{
  "head_dim": 32,
  "norm": "layernorm",
  "attn_scale": 0.177,
  "bias": "all",
  "tie_word_embeddings": true,
  "init": "normal",
  "init_std_down": 0.00553,
  "lr_mult_down": 1.5,
  "decay_shape": "sqrt",
  "batch_tokens": 16384,
  "max_seq_len": 1024,
  "train_tokens": 84280000
}
Each number is 200 + 30 x the weight over its row's rms, rounded and kept within 0 to 999. Layers, rows and columns count from 0. The size before them is the row's rms in percent of the matrix's.

# layer 4 MLP down (transposed), 192x64, rms 0.224, rows 77-131, columns 0-63
105,222,182,203,171,210,217,231,145,221,177,222,221,113,198,213,235,191,238,227,216,267,224,182,192,202,206,200,189,201,249,193,150,196,169,166,196,221,225,125,218,181,216,202,238,222,187,131,235,199,197,265,160,223,219,192,200,211,201,196,176,151,195,201,200
091,195,164,202,222,195,215,237,144,192,201,245,200,205,163,193,242,196,168,200,200,202,210,197,243,178,204,310,200,170,212,227,209,241,201,207,199,207,193,188,174,172,198,253,178,188,175,191,188,169,157,213,209,232,149,206,247,219,260,218,186,172,255,256,187
121,209,193,192,220,257,224,176,219,209,211,164,201,250,182,199,125,193,190,207,183,184,207,227,219,187,194,220,249,182,235,182,277,164,204,156,202,219,224,152,142,203,187,255,139,234,193,184,224,168,161,164,235,225,207,186,187,174,200,168,215,220,206,226,240
102,220,157,206,238,240,221,189,222,168,176,196,176,268,209,214,186,254,217,190,208,155,175,198,204,163,224,216,211,184,186,200,251,142,215,168,140,151,226,198,231,167,231,199,189,235,186,237,256,238,277,229,190,223,192,215,208,174,191,212,191,224,227,176,190
108,187,177,172,267,219,184,160,239,192,184,237,190,210,171,220,222,225,193,157,188,186,196,204,181,190,175,186,174,189,184,216,181,200,181,140,206,190,198,169,149,216,209,188,197,178,184,274,187,167,240,250,215,215,260,201,230,241,178,287,251,203,185,204,233
096,222,193,167,190,228,210,191,224,235,215,204,213,264,186,141,197,197,174,240,148,243,188,197,249,175,215,200,206,202,144,230,225,162,220,183,221,163,222,190,221,253,162,187,217,200,163,229,246,191,217,191,263,188,135,166,192,197,264,185,178,222,198,186,176
108,130,220,190,217,140,161,209,165,246,182,195,200,210,178,240,188,230,211,210,215,238,172,209,206,169,257,221,213,173,224,195,198,140,224,197,227,198,220,217,176,250,172,145,188,210,213,196,198,178,224,282,233,191,223,239,207,227,220,182,201,166,253,162,199
096,147,195,211,188,150,180,207,244,173,256,173,255,197,236,207,227,204,201,191,219,180,212,184,169,143,184,211,214,137,200,151,212,179,224,171,190,179,168,199,137,178,158,148,193,249,208,142,239,197,170,179,225,208,202,182,220,205,234,211,240,208,218,233,176
105,157,152,192,161,179,233,152,222,212,206,203,213,200,270,190,182,225,184,157,252,240,160,232,212,186,180,180,197,189,128,209,193,224,229,187,158,204,163,209,220,204,216,254,154,209,210,195,238,189,152,216,249,209,155,179,169,244,221,211,226,189,206,209,162
086,244,201,157,167,241,166,223,181,165,203,187,144,237,217,216,218,229,187,251,204,170,182,209,188,216,177,200,236,216,192,263,181,193,206,194,160,157,132,174,165,183,217,251,178,241,217,195,197,250,223,257,205,183,177,156,193,184,202,202,193,196,230,265,185
092,236,215,201,146,188,116,237,204,237,249,211,186,184,206,198,157,265,175,172,198,186,192,177,220,208,238,180,237,210,259,166,223,217,167,207,168,235,240,184,223,199,229,184,193,164,171,277,188,220,200,227,180,210,172,197,204,188,175,160,170,196,195,162,213
121,170,215,198,193,204,168,228,170,170,179,194,243,179,204,226,229,143,201,201,200,244,166,215,215,211,168,177,205,201,182,216,261,141,183,223,169,199,191,204,244,179,242,234,160,179,230,186,166,186,254,242,222,253,157,193,204,220,204,219,244,227,139,210,145
096,229,253,174,156,229,171,217,177,170,196,161,195,193,224,182,247,222,225,192,199,234,217,235,189,196,215,206,236,194,239,159,220,203,171,213,146,246,152,157,202,165,215,211,230,190,236,178,217,204,128,181,213,190,220,218,197,203,264,201,164,173,274,233,206
098,181,244,160,172,159,168,236,253,250,193,180,220,172,186,215,259,219,231,171,138,195,160,213,209,148,208,255,214,228,232,185,186,192,177,226,167,187,193,204,161,217,231,204,191,215,246,221,183,178,228,228,201,188,243,195,219,182,204,173,207,147,205,263,168
083,261,123,197,198,218,208,248,219,161,194,154,209,187,222,196,150,201,223,174,163,228,139,228,212,219,187,161,192,182,185,197,204,237,142,256,236,150,187,236,227,155,185,213,207,194,207,201,246,196,209,215,237,185,219,183,185,207,181,175,163,193,198,240,243
105,230,170,230,185,218,194,217,206,162,205,196,181,201,173,194,232,169,158,217,190,165,230,190,196,159,147,234,186,192,218,204,252,161,174,207,240,191,160,237,261,241,224,221,215,214,168,222,221,178,244,152,192,250,230,224,188,180,261,138,192,178,231,173,165
122,140,199,182,143,251,198,176,207,187,207,207,187,191,193,201,184,217,188,236,198,185,216,205,192,206,198,205,255,235,207,229,149,207,218,149,154,277,232,180,180,185,222,226,240,194,233,180,268,205,157,191,151,142,248,187,219,223,197,231,210,158,188,205,214
125,221,152,209,189,206,173,175,253,165,167,239,175,245,219,182,210,233,211,205,185,248,191,179,189,226,219,206,194,221,174,212,232,148,162,216,201,158,224,183,256,212,207,218,178,259,197,125,200,195,200,207,235,271,188,174,178,181,230,222,213,187,210,242,257
085,194,178,179,186,202,237,170,225,216,183,179,233,215,188,234,227,140,215,262,174,258,149,286,163,172,233,138,224,168,195,189,221,186,248,164,194,263,256,224,181,197,183,211,194,217,169,200,167,204,213,198,191,223,200,181,231,172,200,196,204,191,177,190,194
086,210,180,189,235,191,166,212,209,242,200,235,232,250,220,170,230,239,198,139,206,216,187,238,181,181,202,199,185,135,268,203,228,216,153,190,224,220,210,187,191,212,162,220,176,240,158,161,208,188,187,170,249,224,229,136,218,211,187,142,180,203,252,183,205
123,186,223,210,183,197,213,231,165,241,205,191,228,164,227,235,162,183,161,237,238,188,209,256,203,196,176,210,204,197,241,164,196,177,214,159,242,248,228,159,191,212,186,156,184,197,160,161,168,220,165,238,210,160,207,208,243,105,249,185,189,183,225,189,196
102,216,161,213,215,224,241,179,166,161,206,209,196,250,168,213,242,196,205,202,217,219,251,165,176,179,228,220,209,197,172,247,250,141,234,179,252,225,222,185,218,193,172,219,148,229,196,133,238,157,146,223,223,200,226,180,242,216,197,207,167,219,184,181,171
125,230,251,192,201,194,242,194,215,175,142,152,184,167,206,204,225,222,196,192,182,225,192,220,224,225,192,233,249,163,224,213,191,181,135,210,164,226,186,189,260,178,212,240,222,171,223,128,197,220,260,190,207,241,224,198,204,178,190,176,253,220,216,162,248
084,172,173,168,189,211,196,168,227,229,245,192,182,218,222,196,188,223,185,182,226,161,183,269,232,212,177,136,202,236,217,198,176,171,236,140,207,224,195,160,134,218,189,210,236,179,164,184,246,170,233,204,147,174,212,195,157,187,178,233,184,176,248,156,203
095,186,180,181,162,216,168,175,188,186,192,181,167,189,118,151,215,216,191,237,201,233,199,248,249,186,200,198,191,233,217,172,161,188,229,244,213,141,201,196,240,158,183,176,189,175,196,249,236,222,158,189,154,247,253,192,195,207,173,175,221,245,231,174,207
095,206,210,201,209,212,151,203,224,250,192,189,179,225,240,211,176,176,185,199,223,205,220,193,127,201,180,174,136,198,190,257,187,170,166,240,180,210,159,224,151,254,201,236,246,212,218,120,238,237,217,164,199,163,238,205,202,202,169,220,228,191,227,200,184
091,203,148,151,246,167,173,179,222,192,205,246,195,207,156,252,175,193,199,181,187,186,228,201,148,184,232,228,214,216,160,169,214,248,146,159,231,193,192,209,212,255,204,244,190,205,226,199,181,191,220,235,281,199,187,150,233,181,175,227,214,239,220,191,183
107,225,142,224,191,214,214,181,237,199,170,182,219,229,216,178,172,167,192,131,188,175,146,172,231,167,191,229,209,220,180,224,209,149,194,200,234,224,250,176,192,193,208,235,178,169,213,216,209,172,222,226,127,219,160,278,181,250,175,229,228,192,227,199,210
083,201,220,180,227,232,222,185,218,207,209,231,231,185,192,201,198,172,163,279,144,155,157,137,221,152,225,147,218,213,199,189,184,207,187,193,190,221,148,242,156,218,195,235,191,186,214,165,228,181,186,235,179,251,225,256,185,183,203,209,202,196,158,217,254
103,235,192,210,211,204,217,268,207,228,201,216,189,222,202,209,215,206,167,182,256,179,144,199,229,139,192,198,219,200,248,223,176,151,281,188,249,201,159,209,197,202,224,161,189,212,246,214,182,156,211,244,179,230,152,198,210,246,215,198,136,207,204,208,198
092,180,205,185,177,207,210,276,228,216,214,207,196,205,196,206,200,177,181,148,225,152,259,191,204,226,170,223,216,144,235,201,225,165,233,144,219,194,215,153,230,200,173,173,259,226,190,188,185,160,249,194,224,223,211,203,197,151,253,147,211,171,198,153,197
077,183,238,207,234,164,233,171,186,233,180,176,185,165,240,231,183,165,227,239,170,170,210,170,151,218,232,163,192,211,209,180,240,199,237,145,224,265,235,242,178,180,214,215,187,202,241,207,192,194,226,131,232,241,179,189,222,199,247,250,192,170,217,177,212
092,166,221,228,182,219,167,197,208,176,239,178,196,241,167,216,159,149,203,206,208,228,198,181,174,197,263,217,222,239,217,190,217,225,204,249,206,252,176,183,147,171,258,229,193,201,178,221,201,169,200,155,205,222,256,178,187,139,171,189,188,153,189,135,217
104,191,171,179,192,207,229,212,210,226,215,194,175,250,243,186,212,245,248,147,127,178,190,132,170,153,222,243,174,200,198,179,210,172,167,254,246,184,200,278,180,199,187,209,191,226,180,196,214,193,182,143,187,224,233,189,194,217,184,223,173,212,210,177,233
111,221,232,231,148,265,222,161,215,177,186,185,232,211,209,162,229,215,206,208,213,192,207,178,197,200,185,198,187,154,249,223,191,216,203,159,174,152,208,240,180,215,187,170,164,238,220,228,200,143,207,182,237,180,231,249,108,165,232,190,240,203,174,202,168
094,188,209,225,200,228,169,206,160,166,207,210,191,238,192,180,177,227,230,145,144,228,185,208,236,171,200,307,236,238,164,217,204,226,193,207,230,209,203,201,207,121,160,228,210,174,211,201,216,198,230,207,212,177,201,202,190,183,198,155,183,249,226,153,238
088,143,165,195,219,211,182,211,138,236,137,223,183,147,208,213,221,195,231,201,229,186,215,197,176,246,180,225,146,209,214,244,192,221,166,240,242,254,200,177,170,175,228,214,160,161,192,195,259,191,240,187,199,241,224,171,191,197,160,181,166,182,229,204,177
111,235,182,234,169,257,232,250,159,203,164,187,154,232,178,192,222,219,224,215,179,222,230,171,169,206,215,246,223,214,178,254,196,230,170,230,237,128,219,217,248,210,217,198,172,193,161,175,187,245,204,180,184,244,237,153,196,203,208,152,213,169,175,198,180
087,201,236,185,266,203,210,239,199,221,242,222,183,211,245,229,211,237,193,153,228,168,180,209,148,232,220,205,191,195,220,157,191,150,156,236,128,213,202,273,160,211,191,195,215,183,175,229,202,194,190,205,218,175,211,160,167,255,195,169,177,199,183,250,214
079,250,209,158,226,264,142,184,188,179,250,138,206,177,218,186,224,215,212,226,179,184,181,269,179,157,215,209,244,236,161,144,244,187,217,186,236,194,169,220,193,211,196,170,188,178,152,170,203,194,225,208,239,187,195,205,216,160,257,201,199,219,173,197,216
112,224,178,201,212,239,206,182,220,244,201,210,166,167,157,233,168,178,258,163,229,214,259,157,217,237,200,202,176,148,228,243,196,243,216,218,198,233,175,182,214,197,190,208,204,159,139,223,196,227,209,211,176,197,187,172,241,188,210,132,150,261,201,174,204
110,193,208,212,173,154,213,212,170,222,320,223,226,214,178,209,191,203,220,201,178,193,246,200,201,175,274,205,212,175,227,201,240,233,210,180,187,158,212,262,172,155,239,193,189,234,177,196,194,250,191,164,183,234,205,224,195,157,177,206,217,221,171,201,179
093,190,233,166,204,168,198,165,218,147,210,176,185,230,201,202,181,273,135,225,177,204,249,234,199,221,183,169,232,171,156,180,185,235,232,126,170,211,181,183,155,150,176,229,182,202,206,214,202,229,221,243,243,221,197,165,180,221,193,235,193,208,178,203,245
102,203,211,232,217,183,226,184,198,167,226,181,196,250,214,238,213,213,178,217,237,239,199,213,199,195,190,236,214,203,152,209,207,211,170,132,227,181,148,193,145,203,186,214,256,217,229,219,192,137,206,191,246,178,243,193,197,200,199,147,237,220,257,216,278
111,168,191,237,243,218,177,185,201,177,259,205,231,209,233,200,136,197,206,199,203,185,223,238,163,201,151,185,218,211,215,181,193,237,211,182,188,224,197,243,206,221,193,261,236,216,158,153,209,231,158,224,220,205,182,177,144,200,188,161,260,189,117,224,203
080,205,190,164,227,223,207,229,204,132,199,220,191,195,184,231,189,211,135,184,224,140,202,174,188,170,226,216,186,229,162,199,185,240,157,254,181,211,160,205,199,193,175,229,155,205,218,204,258,176,195,246,225,250,193,218,148,213,217,234,221,244,142,226,175
122,199,178,241,150,219,234,233,208,158,255,150,214,150,243,206,200,180,156,196,236,212,235,249,140,161,179,229,169,193,219,194,149,196,174,211,239,222,185,200,218,221,201,184,237,185,176,226,233,210,210,201,166,195,183,229,258,231,240,224,186,182,237,232,228
086,190,245,107,185,209,207,176,226,254,189,158,200,184,159,208,186,280,202,281,207,162,189,168,203,188,190,171,167,203,199,251,205,230,186,157,172,169,220,215,193,202,173,203,252,157,209,227,229,227,212,213,239,180,197,170,230,201,209,199,185,195,212,192,211
102,175,219,174,199,197,168,211,189,205,207,197,213,227,228,179,176,200,195,185,154,195,280,207,193,193,234,195,170,192,158,226,142,227,184,194,253,240,217,193,205,186,146,185,106,183,213,175,202,216,238,227,256,184,164,252,149,187,230,236,210,214,176,180,200
097,151,190,209,187,213,161,211,246,162,196,163,156,213,260,223,144,220,181,203,192,198,218,224,117,181,207,195,196,210,240,175,206,170,194,154,209,218,176,208,175,243,245,253,214,220,184,185,191,188,182,193,241,245,223,201,192,211,210,239,276,232,190,213,166
099,199,190,148,196,168,189,152,207,197,201,197,185,240,200,193,221,198,216,157,202,196,196,226,194,177,215,204,222,159,220,252,209,191,248,194,220,179,190,166,135,192,233,223,202,235,194,168,178,249,262,282,141,213,270,181,219,149,193,212,178,220,205,172,190
092,232,202,170,222,195,267,240,205,234,213,222,187,196,195,202,196,178,207,256,169,187,182,212,204,235,162,193,207,210,221,230,197,253,210,200,227,144,199,199,170,176,228,169,197,166,199,124,210,248,125,226,248,150,241,222,168,212,201,167,218,187,233,204,167
092,232,161,193,249,262,192,134,200,208,157,175,186,205,195,195,255,205,181,209,189,143,200,217,196,191,237,259,191,204,189,198,219,204,183,196,164,199,202,196,180,146,178,238,175,236,266,228,227,185,243,195,208,193,201,213,220,150,236,199,133,181,226,172,167
082,195,219,191,185,275,192,169,228,170,216,211,199,264,189,187,186,163,185,182,183,214,189,186,188,218,202,227,218,216,218,183,174,177,198,191,182,203,138,239,251,241,223,248,212,147,162,273,232,196,224,183,153,167,187,264,152,202,184,193,227,238,215,198,188
112,177,178,208,221,208,168,191,140,216,191,211,245,247,230,195,189,157,210,186,151,215,168,200,214,202,229,240,154,188,184,244,218,174,197,280,161,246,219,222,185,186,206,247,153,226,204,194,224,170,148,195,216,238,174,196,186,220,164,182,187,232,141,214,239
# layer 4 MLP up, 192x64, rms 0.269, rows 78-131, columns 0-63
088,190,233,194,159,246,153,157,265,192,226,196,182,171,148,227,200,203,161,247,213,188,184,221,274,230,238,208,187,178,189,155,231,168,169,217,230,226,204,186,228,211,216,141,212,216,199,209,170,250,227,172,196,193,230,202,195,210,149,216,207,208,153,246,196
116,151,262,266,196,190,199,176,249,217,172,207,182,200,212,187,205,178,211,201,216,177,212,240,167,194,177,183,248,233,204,232,167,164,195,207,197,197,198,224,228,218,171,161,225,224,247,147,185,216,213,242,133,184,245,187,224,174,220,214,153,145,175,220,151
091,232,232,224,290,191,188,227,230,216,225,202,198,202,201,237,223,270,201,219,154,164,180,233,193,200,164,217,208,219,191,203,160,190,169,171,219,160,219,159,205,200,210,174,212,146,196,193,211,237,159,165,212,170,154,214,239,187,214,145,150,151,185,193,226
115,190,179,184,271,221,204,249,230,211,202,212,170,171,195,209,288,205,187,195,183,207,186,145,175,169,180,187,201,180,248,240,220,188,206,241,200,204,215,191,147,180,195,238,204,217,212,233,152,213,215,245,207,143,177,193,175,174,182,197,238,281,217,212,180
099,182,211,185,226,214,197,207,210,142,204,173,160,147,174,161,191,245,252,200,194,252,187,190,192,227,157,213,243,169,250,236,189,212,233,163,211,248,190,194,208,203,214,206,265,170,160,181,165,237,143,157,171,205,199,230,200,209,215,217,183,137,206,175,186
094,132,235,220,208,212,243,204,192,202,190,166,166,194,168,228,198,215,186,211,241,221,207,221,205,156,144,154,179,227,151,188,157,207,156,160,199,245,202,220,224,219,258,237,226,205,230,175,153,170,179,220,236,199,190,139,201,215,199,192,205,214,189,250,148
092,190,207,194,155,192,205,178,163,191,155,231,185,199,190,178,244,259,179,213,218,231,163,187,236,241,170,222,225,209,175,237,196,156,232,126,179,172,203,160,175,256,246,198,170,217,162,223,169,201,203,198,161,214,224,257,206,171,156,191,204,229,190,207,253
108,225,149,156,180,193,192,174,176,160,232,159,210,193,195,188,213,202,208,203,174,258,176,171,184,152,199,167,175,231,221,253,222,163,190,223,219,210,313,197,208,202,196,215,213,229,148,268,180,180,218,195,199,202,200,164,203,185,236,235,196,193,167,208,169
087,240,212,193,226,190,243,254,173,213,226,216,208,151,156,206,168,233,175,207,133,214,224,222,240,175,155,219,204,188,207,189,251,198,246,175,246,205,248,186,210,185,206,147,215,181,161,170,195,199,212,171,253,192,167,210,181,242,177,150,199,151,219,167,218
090,202,179,175,211,208,235,144,216,174,167,211,190,197,168,172,252,153,242,206,228,219,216,189,139,202,210,217,144,252,213,196,177,209,269,206,158,173,190,210,225,195,202,209,173,189,178,199,234,210,216,194,198,130,102,177,200,217,204,200,226,169,227,210,189
115,126,211,198,200,202,157,214,222,211,222,222,157,180,181,207,176,215,257,246,153,224,178,131,193,199,211,188,188,232,221,178,253,280,203,193,194,197,212,235,162,199,199,185,170,222,213,189,186,183,185,168,196,196,171,150,256,215,191,200,190,205,245,167,256
094,129,183,202,222,220,177,170,220,201,190,172,206,230,181,227,182,195,223,232,219,224,201,227,211,237,224,158,139,166,174,166,219,174,241,245,157,224,195,239,225,121,172,187,213,259,252,161,212,153,187,213,201,223,207,232,203,210,155,195,191,200,162,207,206
089,187,190,224,201,196,222,158,171,188,202,178,251,232,170,192,192,159,215,176,195,174,220,185,144,188,173,177,173,206,229,261,216,196,203,179,239,215,198,236,186,268,166,135,171,220,191,189,226,239,237,130,212,189,214,217,243,204,132,215,185,202,157,222,226
078,174,219,206,220,204,189,205,195,196,223,235,166,165,225,211,258,234,170,178,189,204,267,157,220,219,222,256,212,189,230,196,220,225,202,227,156,164,222,260,225,275,239,191,216,209,220,193,231,158,173,186,227,201,172,229,173,211,234,158,183,143,203,229,162
092,214,233,199,191,193,227,209,192,177,229,187,144,213,220,208,257,218,144,226,199,195,173,205,201,271,160,220,210,217,194,214,241,159,224,215,223,231,244,203,202,151,204,185,194,150,274,182,132,212,165,205,250,203,231,202,200,178,164,229,186,206,186,245,170
120,188,224,200,218,220,209,240,158,173,232,227,195,159,201,222,186,250,207,173,164,219,221,212,224,186,195,190,198,280,180,258,233,188,190,180,170,241,209,198,189,185,181,192,234,193,222,196,173,232,169,212,185,173,194,170,249,196,294,230,203,188,209,127,159
115,144,246,220,205,205,193,194,181,213,219,192,197,224,232,235,249,215,209,241,209,208,227,161,152,178,175,203,202,168,185,186,174,193,252,181,206,241,259,220,198,228,201,179,195,211,234,203,157,289,184,179,271,148,196,228,194,174,189,249,211,183,210,224,167
084,216,243,228,241,206,164,236,125,191,247,243,166,175,173,189,169,248,158,154,191,178,236,192,250,183,183,256,180,254,178,193,179,231,215,220,211,163,166,175,241,218,196,187,219,200,221,198,184,138,202,185,203,143,191,202,174,232,210,169,211,205,203,201,196
080,252,211,187,220,171,239,195,172,203,195,166,203,178,205,246,199,156,267,189,167,204,205,190,188,201,227,204,165,154,207,181,238,191,229,233,182,185,256,279,203,264,231,225,187,227,196,221,235,167,229,211,160,228,189,175,208,160,225,212,195,146,196,247,219
108,138,212,157,253,175,182,202,216,214,203,238,199,213,194,182,244,168,224,209,171,212,254,167,202,203,148,195,174,232,205,151,152,220,222,240,196,225,203,225,158,200,195,189,138,259,196,241,189,253,157,244,197,226,146,201,227,225,188,186,199,180,221,185,198
103,214,244,229,192,203,137,202,213,159,192,225,182,146,237,167,191,222,213,238,112,226,197,144,256,193,151,155,201,173,128,173,201,206,169,178,206,227,203,180,214,219,190,204,167,178,233,199,195,176,193,194,206,254,195,212,182,217,202,195,175,193,209,240,239
105,153,213,227,259,178,216,195,134,234,231,201,240,168,220,204,212,165,175,236,172,195,193,180,206,216,247,150,178,186,182,237,226,277,204,242,162,234,179,190,161,227,211,180,198,210,185,164,216,201,250,208,243,213,185,200,228,141,217,215,167,192,218,187,162
104,169,225,183,205,168,176,184,181,254,176,160,199,208,182,257,232,187,210,211,155,203,248,191,185,207,240,190,186,177,238,183,217,166,218,117,242,226,221,178,175,232,217,184,216,204,228,230,203,158,178,196,234,177,136,227,174,146,261,217,245,203,200,197,194
103,197,181,187,238,216,219,193,126,199,169,204,179,213,176,229,223,197,226,199,214,154,216,211,188,253,129,245,217,247,189,236,231,194,198,189,191,222,207,238,219,170,258,220,209,251,192,161,173,175,224,233,186,190,233,238,212,188,185,194,203,221,249,193,117
095,211,161,128,219,179,267,170,209,161,235,187,221,169,142,202,166,215,185,182,192,174,195,197,256,237,203,232,218,203,223,186,187,174,229,162,228,195,199,230,215,190,225,212,184,177,187,256,139,179,170,220,211,208,148,189,193,194,257,209,246,233,167,225,221
103,190,205,227,228,183,210,177,227,199,181,175,227,206,174,226,159,208,214,225,220,207,104,250,235,196,182,225,203,203,234,193,251,179,166,199,219,206,223,202,205,221,220,195,175,159,247,150,142,224,210,131,195,193,192,183,207,129,195,190,159,185,191,181,258
117,188,262,172,247,237,157,237,188,148,197,241,145,236,170,222,219,208,194,215,133,276,227,216,163,242,187,183,209,169,154,195,213,207,190,232,192,199,218,228,189,190,172,181,236,238,215,172,166,206,221,166,228,196,159,193,206,205,175,181,221,234,199,238,197
093,180,217,229,197,215,217,201,182,192,221,198,199,224,234,171,230,225,208,150,225,267,115,263,203,224,199,229,193,211,199,213,186,174,159,192,164,170,196,152,197,219,180,243,252,226,235,204,119,173,243,220,200,162,176,181,229,199,215,153,204,216,205,192,195
097,123,219,218,185,200,175,230,177,216,207,261,211,195,199,193,234,183,204,204,135,223,249,145,194,190,210,169,232,220,207,173,190,208,246,200,153,179,184,208,141,179,181,175,205,210,204,166,212,198,170,253,217,231,180,172,248,177,208,203,157,148,209,222,260
087,186,198,275,222,155,239,128,205,191,164,266,164,178,180,173,187,223,232,201,219,267,191,209,209,130,216,198,148,234,231,227,160,231,177,185,213,204,167,200,169,220,211,177,145,201,194,220,204,219,183,216,171,223,189,238,198,222,196,175,197,231,215,214,205
086,192,185,202,184,203,198,168,188,193,219,230,227,211,198,190,210,253,159,139,216,249,171,218,268,215,174,209,197,202,200,183,197,188,169,216,164,146,162,197,223,225,199,195,194,200,164,166,158,208,178,244,214,167,216,232,188,231,149,120,203,264,190,261,204
095,211,165,159,186,222,223,132,215,221,187,202,231,198,219,173,184,195,175,200,148,253,217,244,171,200,197,152,160,142,192,186,183,187,259,210,200,196,196,227,245,199,217,188,220,195,174,231,212,207,221,255,166,176,180,241,224,246,180,178,180,255,235,152,165
103,220,223,210,183,200,267,226,185,239,235,200,233,153,194,191,239,203,212,157,191,243,187,149,219,197,169,258,185,211,214,200,205,222,208,162,239,230,178,153,214,208,169,201,200,157,160,133,159,204,206,180,193,207,201,178,234,201,212,163,117,185,196,158,223
108,158,219,209,184,199,247,186,155,245,201,204,231,198,243,150,205,170,205,214,204,256,229,207,222,192,217,166,257,260,170,127,180,203,203,233,179,221,217,214,169,218,192,175,177,190,186,217,167,229,202,217,170,154,186,146,187,223,196,197,149,129,198,217,201
098,196,229,199,185,153,210,166,303,179,212,199,204,195,215,176,239,209,147,275,240,209,223,185,200,223,245,189,191,170,224,185,180,128,240,181,198,193,214,230,193,216,219,213,176,248,191,246,183,245,183,217,203,250,190,226,166,198,166,210,176,188,188,202,206
092,199,235,176,212,255,198,187,237,127,255,171,265,209,203,207,204,209,188,243,212,223,218,234,226,240,226,200,184,149,173,168,218,177,214,245,233,189,217,174,211,243,189,197,193,201,205,191,145,227,146,190,179,154,199,174,188,192,223,175,259,199,151,182,224
098,181,203,161,218,193,251,158,227,190,183,160,201,232,180,182,204,131,224,208,201,285,245,165,165,228,184,125,202,239,233,180,140,206,193,239,157,206,197,169,171,236,215,181,214,210,156,217,173,205,240,194,233,189,213,237,213,194,187,211,182,218,204,210,196
085,194,114,212,206,188,215,184,141,199,170,193,219,176,166,172,195,243,238,200,200,215,211,204,228,215,210,188,145,207,150,204,200,173,196,177,208,152,208,160,219,167,239,170,181,164,178,158,194,185,222,184,175,160,210,254,144,228,175,167,244,234,245,188,238
087,218,196,208,210,151,296,212,264,221,197,203,269,190,177,194,202,210,202,226,189,211,231,204,179,215,194,143,133,220,251,217,219,150,189,179,178,202,179,200,166,175,173,228,178,195,247,160,215,191,232,248,184,215,208,212,177,242,155,183,214,216,187,207,200
113,204,182,226,192,163,198,231,199,191,237,204,158,193,198,258,209,175,234,213,238,223,241,193,189,211,161,213,216,195,187,153,186,155,193,190,186,186,182,208,189,179,194,206,240,143,229,198,161,191,268,209,219,170,207,195,315,196,174,200,168,226,135,187,187
104,229,184,206,171,256,213,141,206,222,207,146,243,215,222,219,201,206,216,207,189,239,236,227,172,203,161,159,211,188,183,210,230,165,185,230,220,170,237,174,218,243,242,184,260,215,193,149,153,222,223,198,180,182,239,166,223,211,135,244,171,228,187,181,226
084,185,191,198,200,172,234,237,204,245,174,203,159,186,163,218,170,201,208,203,168,224,205,240,194,182,148,195,125,257,169,234,229,178,186,190,219,175,241,246,237,245,212,202,204,170,147,213,185,187,181,184,206,214,198,290,218,213,220,217,188,143,211,207,159
089,193,212,171,195,221,225,234,220,183,152,216,223,195,112,249,220,166,223,209,208,147,226,139,223,233,184,170,237,254,191,200,178,249,165,211,214,220,162,200,182,196,198,194,166,235,171,188,214,176,207,146,199,206,260,193,185,238,187,167,201,175,183,250,191
116,228,167,237,213,198,201,195,250,231,213,165,190,137,202,170,205,208,177,200,221,199,221,201,235,131,156,233,207,213,156,209,186,194,172,148,199,157,241,181,235,229,179,173,168,260,198,182,127,159,230,198,199,150,213,174,203,212,186,260,212,199,180,209,204
096,187,183,187,176,125,254,182,199,253,179,171,243,271,235,197,190,209,236,212,159,241,172,240,205,241,180,233,214,176,184,209,203,180,223,226,166,189,184,157,220,176,235,166,190,201,179,181,181,207,168,189,190,187,185,188,232,190,185,215,140,204,248,226,267
111,186,150,196,228,213,221,162,175,199,173,182,221,164,239,187,159,207,207,201,224,172,166,235,250,214,173,225,217,186,196,197,216,292,215,174,153,219,212,232,188,198,192,215,213,242,206,157,209,184,132,210,166,179,226,173,248,217,218,210,154,218,237,258,169
099,214,249,192,222,222,188,191,177,225,176,192,221,203,270,130,202,193,192,195,224,195,215,207,253,201,177,163,197,233,200,170,227,216,226,192,178,245,239,168,239,197,214,161,216,302,194,222,217,193,177,220,219,168,243,231,179,164,181,178,181,157,232,169,178
106,150,167,224,224,198,236,187,181,195,217,216,140,200,165,242,195,183,201,183,232,186,181,216,198,253,233,199,194,198,218,188,207,178,177,164,250,230,204,204,221,196,171,194,129,231,230,141,190,212,214,191,235,220,136,217,304,219,194,192,185,196,182,211,230
104,175,236,216,211,209,198,183,152,240,252,236,188,190,196,240,189,234,218,185,135,166,224,237,271,262,187,215,240,174,193,185,199,196,225,193,184,202,221,222,186,233,238,182,173,174,194,168,187,249,213,174,195,166,140,198,180,181,192,130,160,174,201,202,177
097,223,193,177,270,199,189,164,211,193,166,186,230,232,162,220,210,240,196,198,115,201,213,180,171,160,181,142,178,188,183,162,168,190,177,174,180,182,236,211,214,197,248,200,173,176,242,183,196,210,216,223,199,239,216,143,194,215,241,174,247,198,185,268,166
094,242,207,222,212,221,177,215,257,216,211,254,264,123,173,250,186,194,160,194,232,191,198,214,186,174,170,198,188,197,166,180,159,147,172,230,201,200,193,201,173,248,172,189,227,219,260,177,207,224,226,255,197,213,203,195,201,185,223,216,161,182,164,244,241
085,210,257,208,176,169,191,258,270,194,158,154,166,191,164,268,205,202,255,217,139,226,224,172,172,184,184,146,225,228,210,193,187,219,188,202,215,191,198,185,196,220,235,193,218,170,171,161,163,168,236,205,191,217,212,176,228,218,203,244,213,176,219,252,220
087,154,212,256,237,155,182,200,188,257,194,217,177,197,169,201,216,179,269,186,177,214,187,221,228,171,193,164,132,239,148,231,176,188,218,210,237,220,180,185,227,240,164,155,203,195,257,198,219,133,202,218,216,179,221,229,190,197,186,206,241,165,200,213,181
111,173,166,179,248,226,190,200,189,209,190,178,195,166,170,211,164,164,228,245,236,205,190,200,279,253,210,179,247,175,203,225,217,203,203,194,150,176,210,224,177,199,250,148,196,182,186,167,150,194,221,147,213,195,219,169,196,230,223,150,187,229,262,170,169